Each number is 128 + 32 x the weight over its row's rms, rounded and kept within 0 to 255. Layers, rows and columns count from 0. Numbers have three digits each. The size before them is the row's rms in percent of the matrix's.

# layer 9 attention output, 160x128, rms 0.185, rows 0-50, columns 0-127
100:103082109176135066159080157144137100178143121089151120148171128141098119107122116173197157171161214174150154157089105162137166161117162164093131127155055173156143121086111196098171121176140163148137117158120142124119146098166164185119216134092154126123102076180175110083105107111121174167089127113134125166116115146126123101148117107158152130107093111100137130070155113139115126129196
115:087064111162104104129199121112162137119107092110118131183118099116086128133143141121169140156114064125111084159109147134168099050053100033099116082094072171125127145163108111123158130176116164142127167123149093159113108166126081087153089154134145214136176111158161114120135092069074135144161140131122059074140125146131120125162137135127112147109081116131146148143110180109105116104074
099:202133079094090171125177175147108094161140156100145079114158111134148124108179154126148141032128159138126138093181107093176165094150131145079133139081106092132090105165162144156157146145127125099189085122101110074140118116157131201124095173123172120148151144121124116171107132107117172100127118141138171102201088147110076169099123116144116160075078056131106107124120177124168185110118
091:153086162140047119149156188152135117174170122133116114146150112108102134093107123147199145165111193100182108104110183117131170126175149101106115135093128098177109151127121167139126072129179124120130125138188114128194161086105133104084096116065086075126140163147147168112090159160131168127102110146075057179116136163157176143067085153142115184112111086118152158168143101095109161147121
099:095158153136075170117182110123150178162194088123140174107103084119108118115136123138157176109174115116142145103145096122126122166178113221163143174155147132102146095158096135121172107129170152162123198202097172165161139087174150147104059177094130165139135140134096177085094092163084136100140114133131149115102175119139099176138159087131130127155129099122115148170120167190083185106138
102:111130091127145120120108094159084081161091150105092182128096144091087168065123236146110124069128056141118157118088111172114159093080103122182151154093105124122171053148155095074086108182120061187149156137103116063075092137112129099125130136185084108134101098169112164139164126135113079123112130138143148149117124134085123116136144135095115131145128126090102170079121100168148108140144
091:158090110113123106147175113126119117167109139156142158153147180158115094126153153139101140109126200159153125104098133178092125080171141153178059141176037109119131155158155106151202163154116128097159123113159109130076111126148189152139142124099150170143157163129085105092134119089094135135085092062155137104110063128153154154052143097122063133169084079117123150157064180141149117137102
097:174199152105100078076117140115145096085189102069140122170180121095099086050147112131200157113150078203163126169194179112160157160147162121156142120109091142147115126136101137111103111116137124156117111154129127139143141138194094159078071125110158136148112120137080117162103115152181080116140137169108088130121077130073192124081108113098137190111067125137124133111108113103145136145143
096:168092166137132112172198204104113146161143159131166122075139125139129130094102091100133095136142178163142092134151204194205164096151115176177123180141128139145138139129137035130144107119115094103206150188139135099134164118123149189122145115144094083141113192169151048123148137102161160136148143118150176129144156107144146137155124143141143097110132142148147144127099121204157164153125
094:131147126114154152146128072108148136157103138139108154106091143156175070118105143120145101119125146222125094103078086114171122059174129141162105117124177113185148132100101123107189113123166099154116211116183152087147131182121164101164151153112106076118127142116104154095103111157144159087197077135130187132147058135098101185129153113113165180130116139132149074147152088135051138144154
102:099192123131084120151064120091106148137098110140120209096129144137111107096175181118084163076108186121165075168106196145147133133093097141081143122119195068145133114110180119177143162072192146120104111141108149115149091158129126080101124117158107150095168148167138166141115086092162126119090141118146178121159103084108106092133070171135149094091128182194138088129112156139135137084142
099:122184115120131122053098089163144101122140170153185157136158134146129180157176090207105094138065128103106121099171152083148113161136128116104107088118131103187147077178145041148065117131101101132092089147111129133167132131122150132098084114135129163190051143096128114098125103177155124163073094104109127131088169162154121138137112155097143113116125124091163149141121105164205138178172
102:137126192083142111086112117086119087189107075152082070187091152057107140130111108175143095137118159100043146125166054146099112154119109145113121122124107117094158153128119157125201159129172180124088112118175110113166112113152159133182078145132129154140106079169103089155131117151144131128111135128124058122138118143146135162124085101056148124105048135114140119051142161166152138105111
105:117079096117116118092077029153153099114123203182104085151108107107104162152137136131176062116097145114098105097117148054113159106168148127148166176081180114135166169119111178084120171120152128102155132138164115126153167124115136144118116157089140160148139122140103142085194115126092174124138118170151096187116126101118118121129053166091086091093081047125148092102160130117148145118161
083:116060142127099121155088126141112208130098120125121139064156049124135207126114169111113085116148138157090132078120125155126147069156143095082097111122186131075152174089119118089108142119144147103133148166103144139130112178087208169150090097155115158085118161144166102189089164135167144150148083158148120166113118119107168141085155103134176102120152139122163121047076111121152127121073
153:164082141131122085157126111180114137168101136104190161170082155122187144192127157151143208052100157142157162057110125156178158126139158230186131100110132133163114090118105143159141146132117123104092139100168095085144167106150146104154163164093131140141167129132137139120092142171130144147127131081100166120167125097151102142130154147160069146145135126063098130182148078092124133185157
090:117128150116076187080118119111100150131167166064169132153084140167143061061126123131171089134158175104149170128115155142078126164134050124146066105064116066188127189107114122159107133115088124086053119162145191124147124136127122100127127111108116131100115089163087111128126161147096114156144174148149092137155086142131126111152073116120072094058072115170145151095136093116120135114113
093:165136162138125189127161114119088137124133103107125126111107139087148100126122193153076137097093131111155110112139077127098153133064120074124057146161162113166143064179131048101106119145130147129074098131128061108189126169106105165125174120127110162118093129205129104118112084080129157150114221114144106124178128055125106125113116119129086144100121109135117185122100170080130118197106
103:124104135148142093106075176204138107150056155149149175138118189139140126072113108133113139163147165141151165143205141140143096149105100154152129117087082180101121174092175150110102161127206144171126093146141142119169131131087152127096135089130156098136061072135092099152122185132128167119075082104110106163184112116093121134101097097145132168166066115131099105088131180082099165164115
101:079140105132130119057186088131108108146133199112160128126164088161125099101099116122125095111091141202172155095140127095125122107161159127145153163079099191148108176102090107122204111211095169135140177148121134108115131137082133171126164106124118185117138102105131078129082073099098123126094079132114094120148095133120103079112123157104150128109118155154132142216087162125133057091079
104:028107128035146087123150159163110138132108152110134166167176110145108163156156153129017106068099084127066097130081098130095120112138161112133153088128120106189152080119086173143139159127076122170130108166100113129132134089110115117101151123156177112104145170126109139104174107156118129164157151083128152044095143183070125127124168133091151112133136104129133105114143109139129084154160
097:056148144155124092125136093121171172154128155172121143145198160179106123181149049136100112114165150115062190130123089084164126083127155138099134098169087105128080125131107164134069194136179099135134116122157114117124073130154115083115110092096120114075129109138145113072075090162136140116129167079087184098110181178112120124180162103125096180162118113071132130090121137131160129095113
097:151151143076116101171128148139089146165062171112155133191121095201216099135098155141156086128140110150173151121083122129092163176068120178157139047135106122088136154151115109139099141106115130116129148101183118106161152142079066147109152065165114167157143116121134113086101092063166130134110125106120070165127113132077088078129104098141150126163102127166141109144147093146133072158182
095:145077191054096192093159103183112059118127143165124102091132174132158147103090130106102178153127111149132101114150084120153162093156017137155094095146119158111142172170063136129098154140060106153107104117144170162127145114085122136139117179111123148111045127139088086146085090124129118087099182135134128143140145156140113186156092141100154123116120093112116155134105070137131125075122
090:092154101134082115116173107122110106120148147108116118148116131080127177125053105143098126099136135048125094107106109072132185087146104162080045100141130165150171188104143083089115151145076149127167164106131139134136161162132091127117128176081057149127146182159107132144173096147171156167077082180131150086102116136129127127123096188071129109160141139194107099138172110151133103173089
099:120112103112157109078093140125090103220140122090138137167106045114154117084187151151176210130124135105080096100144145122113120129098079119141025144112152089117119128152116070108149175113151074101147174148113092165098131121185159094108152167172104117052134134121099124108120170165105133075132117127115154106132122133139147132124122167080111084103128085130058119140108061144119118115148
089:091041170163139114125083135149128113156170172115098145170182123108143139141144188161103174160083149122121125140150083095138158135126110103151147111140170137082112143121157082145110137088161133097129119142123100121153131159108146098076189177164132128140078165154140122101142112102154174141239091172148135155172129119171139148162078134096033100135152098125110096106160196116086087154098
110:182059135141151198165093117097134086189094124169124167107093151152160150156077051126148152170125155107151114167135158119099139049081133135126125114108181145096126184143157116088054148112124160128140098129185100124117116168147094166128122082131128158129152063119116169161121159117147126089100138078116133129167162205111088152081181127126139131162116053109136146121121105156098104143082
100:138122215164155178153095112107140151143139100129168114162071157150092157180112140094126128099140164175134114092109132193120062121115075092155160148186171127141180156148131125094096129104097184130098148052077111200117148098121092099112107099162171147165147105160136139149066138208136160117148125127144168092166133136192057122103107179111148140151109139135159095161139140102131138124134
091:192094155130144112177144126163082127149080094125119075114136096089142150149155176123078118109055141166134114121118148114070175101143124172065133165117086105118135161096165114096162170145175106119151071157117161119124183108081123171116108144147130119171137100127120120166173169145147050128121128065148154125092083097063132081165126139116098098075094065081110100143186087134114108163129
106:130106109099088139092149156095156086139122172147161085178117073170147109137202170076189193152131152151146141145135153136133157126147088155111126108128084158145162132171107158063059123160208133120120100130166125139084125142100084137079108103122111206163106120129169151164137151107183143183097136115107125113120035152107105128095141049084130152128101119128137092101162114124147094104113
093:156114092067150135088150064081150172073177156135124091111092105150193127118149101062116174125159116145087110088126099070111159127106146141169157179157087089173114179121147144091118165146107115120207147151169122119098115163077175108134122165100108093174146162091078119165138134137114109075124124109191082095115092121138156098145152099113098175149136079165138122189100094169104130121151
095:098191119125165166127128090050118103128116154132107134183189116053116149130094176134118124169104143095133161118123080126191084094145131111144100112187088129163126141080108148078132137103164125127168150130115140193088110099169090152064137113126094138117174137153150174117086121122150163154174083123117175133173065146112147154142056095159153116137130142136103149171209164130143167141179
098:117045173187142087100132123162128076127139068155157105088103124138115089116183136156125153110051069104133133101099201198121171166132085146122109140099122123136183095133067120106107124121108120100116111102136108119099165086173141132094108091095153092170126110141097085101111091109120120123121146071117135171127114104158125114058094142120122098110179115156126126007131134085137141156134
110:131122161185128135131115103165087143084113087116150127152152108145127079123140093143137107128137058142090185116186083168167033165154121078114132169101167120091073132141122066124165124156151188104115133179167127107161107081077094096118125130137101136085135084104111149195151054148202112116137137097143164080166131154135161123174127133177123157165121159125141101120148097178136083120101
094:079076104098147122171112103129133138036119150158142153102164157143067115141115109145113135151150130082107145143194149111134099107118117129217148149119043115106123110145102140080151085136152090120135143112095087173101144075075126134129119108094144074144136118141073121134140114081129149124105134139113204113118216159180096194137113141113134141181155093149074089087086123160082162149143
105:178180206149164134121092116062143065077144108101100146139132107158101186135166141152180154138106105143149142158188118079151148143147139186105165159161119144065132173079127187100133112106123150116140097133096127141120149125156134143121164171119177069114091144190084180116172171125141122131117162141147103097168098155154176079065141141112158136095123131128110122115156185066172159121085
118:112138093145179122125113099180186059128157148150190147143088121081100181092153121171111144120135145077120168066157096157096158165088152080142161109116173159080155140097145161108148208111108145145140133130156131093077132149127175145071147142079090158170177128102143128164128109182102128141106068122165133119075069182119104138136115173091103152097139100127165099135156112097131078079108
098:143111092101154073076139083144139101139107119169149086133211167164119199126143170108156137137126107069071097112091140160153205112111161097184126090092160092090126097071125109091108204193140078104151134097186143152126112072169119116168136118121104160094147142160116117146073106107150112076130126148117124179108128089161123110177110124098133119123174136129135153067113115160166178128138
095:086094144138101109153126139146114097131145142123121105118168137207135098163051138184109070112104103175110119166096137165163238130111103028117109164138175156137140118147119144144146110144148136127162164143127126092131130097084104192140129130147188123122186136156135069114071123063168113138109131127184181145087126123115142145115146134121110143200171122105092102121071125151165162138093
110:151127129170143106128125089099096160066145181147142152112111141124099081222056115152119179113146166157132161103149120148121131057136138119132075159132098108151094179119171192121169098154135133116113151182090109090114161099134154199116111193156168079102175145123085152131165145162141155086112133101133171133160168127087105171099123135135112106132153055176135167150073118175156116096148
095:143137054096113115123140108084108126109157149098135199160175136056102093121101171103139113131136131143145137144135176110081139092191111115120145106113082130211158123150078130172196105143136093136154063154139108148123166099159140150127077150161128138118077160116147167124086136102113047123114063121096100146101185114138102113115107089147184149106190123120096169063162104140180131138168
095:131102142167156152182145198102090067127114179175137154116121127127070108114154151107165115098147163092136139097162121155193204136201162128207137141114096058084151122109128097148152118179112127127109145137126141125123154168079130083104098159123106117074154128167076114106124141115148156113126161145136170126121119069101171160086132102106117147186101159123056182089072109136181109111139
101:159060153068167097132190168137117133114118154160139128174160070194165158150092097100161115073118136122150124094137145091066126140112077158124082097155143216104142149125172161123144148114134143095113156102129201161105128085132194096145147138154135091109126133149158117174182186099173101116086072126145099110153093132129145128141148080110108144183093138094111175092151079112137174103147
087:114143093177117126118148150199143147183127097106126145122077178166138103130127116193082125161074114053130157089124150123156118133166140104120191130083153158139093169148061147083089127130108128093142120148148115073114070180068071142104163076148113144126094121157134118112087128133150096160162125099181095113170079152112170145167125107090105108146162171091209122170163137138168141134089
107:151133186146129094123102176120164113119129139120121142126136108127130110102163169175193147154171130173101123103170112102179149106125152178151073051042125127150086103145171135080159159177065158163160160142151148125134109109104120097146122080161108121163160094106157154190149076053078200114112136110103141118137121123078159120189117164129105167108085174150157097138112085145156095106123
095:131125110152108132117135194088116146076160142162147110168113141095120136216163072127158137107106105133157193178114131138122124127166136124148063093106131117078221144145083146116102141144149122097161103155122179220046096117083183164164140127096117139136150135126172117128080159117168114128110141116153086109146087133154096118098125195141168143123058079115155133108101145160145178128109
096:169061108169170152154189103102090080122167092099099088124117125167158140139096141160157190107100140125190127186126151158092076177140100108095153151117115127094141088160053133139084064093128143083132158121160137168100093147104094137100119151137141116121173147137181168219155126145111096145099142146114124116160140167073134153083163138072168138186097104163106085114152138116111162114093
103:103113115138069061119129150181145134122093160104087098161078136105094185125062064159130159093197124114088106120143145140115241130149106145130072131063100142151104111158150073143105153178139192109116138152103098133132137088138095156148119171127100112103109149115123103094088131182092159081136159142114118082111117134115116140123182149133099145097062123081088144117195098111109156149107
108:137139153124105146135113128108101159164148133164120193174125111127101149208204167102104135155159076123098150068157128135144100082075152082188158192158107158120135168069143112095144154185119106146188117097157132114148127145099128122116133113155173139128151111165126155067136158121144167122120086023133156123109215128149169132145142142130114104140199137103131124148096188107096104145090
100:158109090128162089046139199100165165117162113114123150104116157175091159100150138093154158101128120079135131101162106124102117152099155098239164146185175160117136125089124127102177190110125148154107154142195114092131088147085198119182140089104157176164178132177135139097109126113149193061115159157110141084128138107103110160140125102109134098112137097129114149136154135075147159132150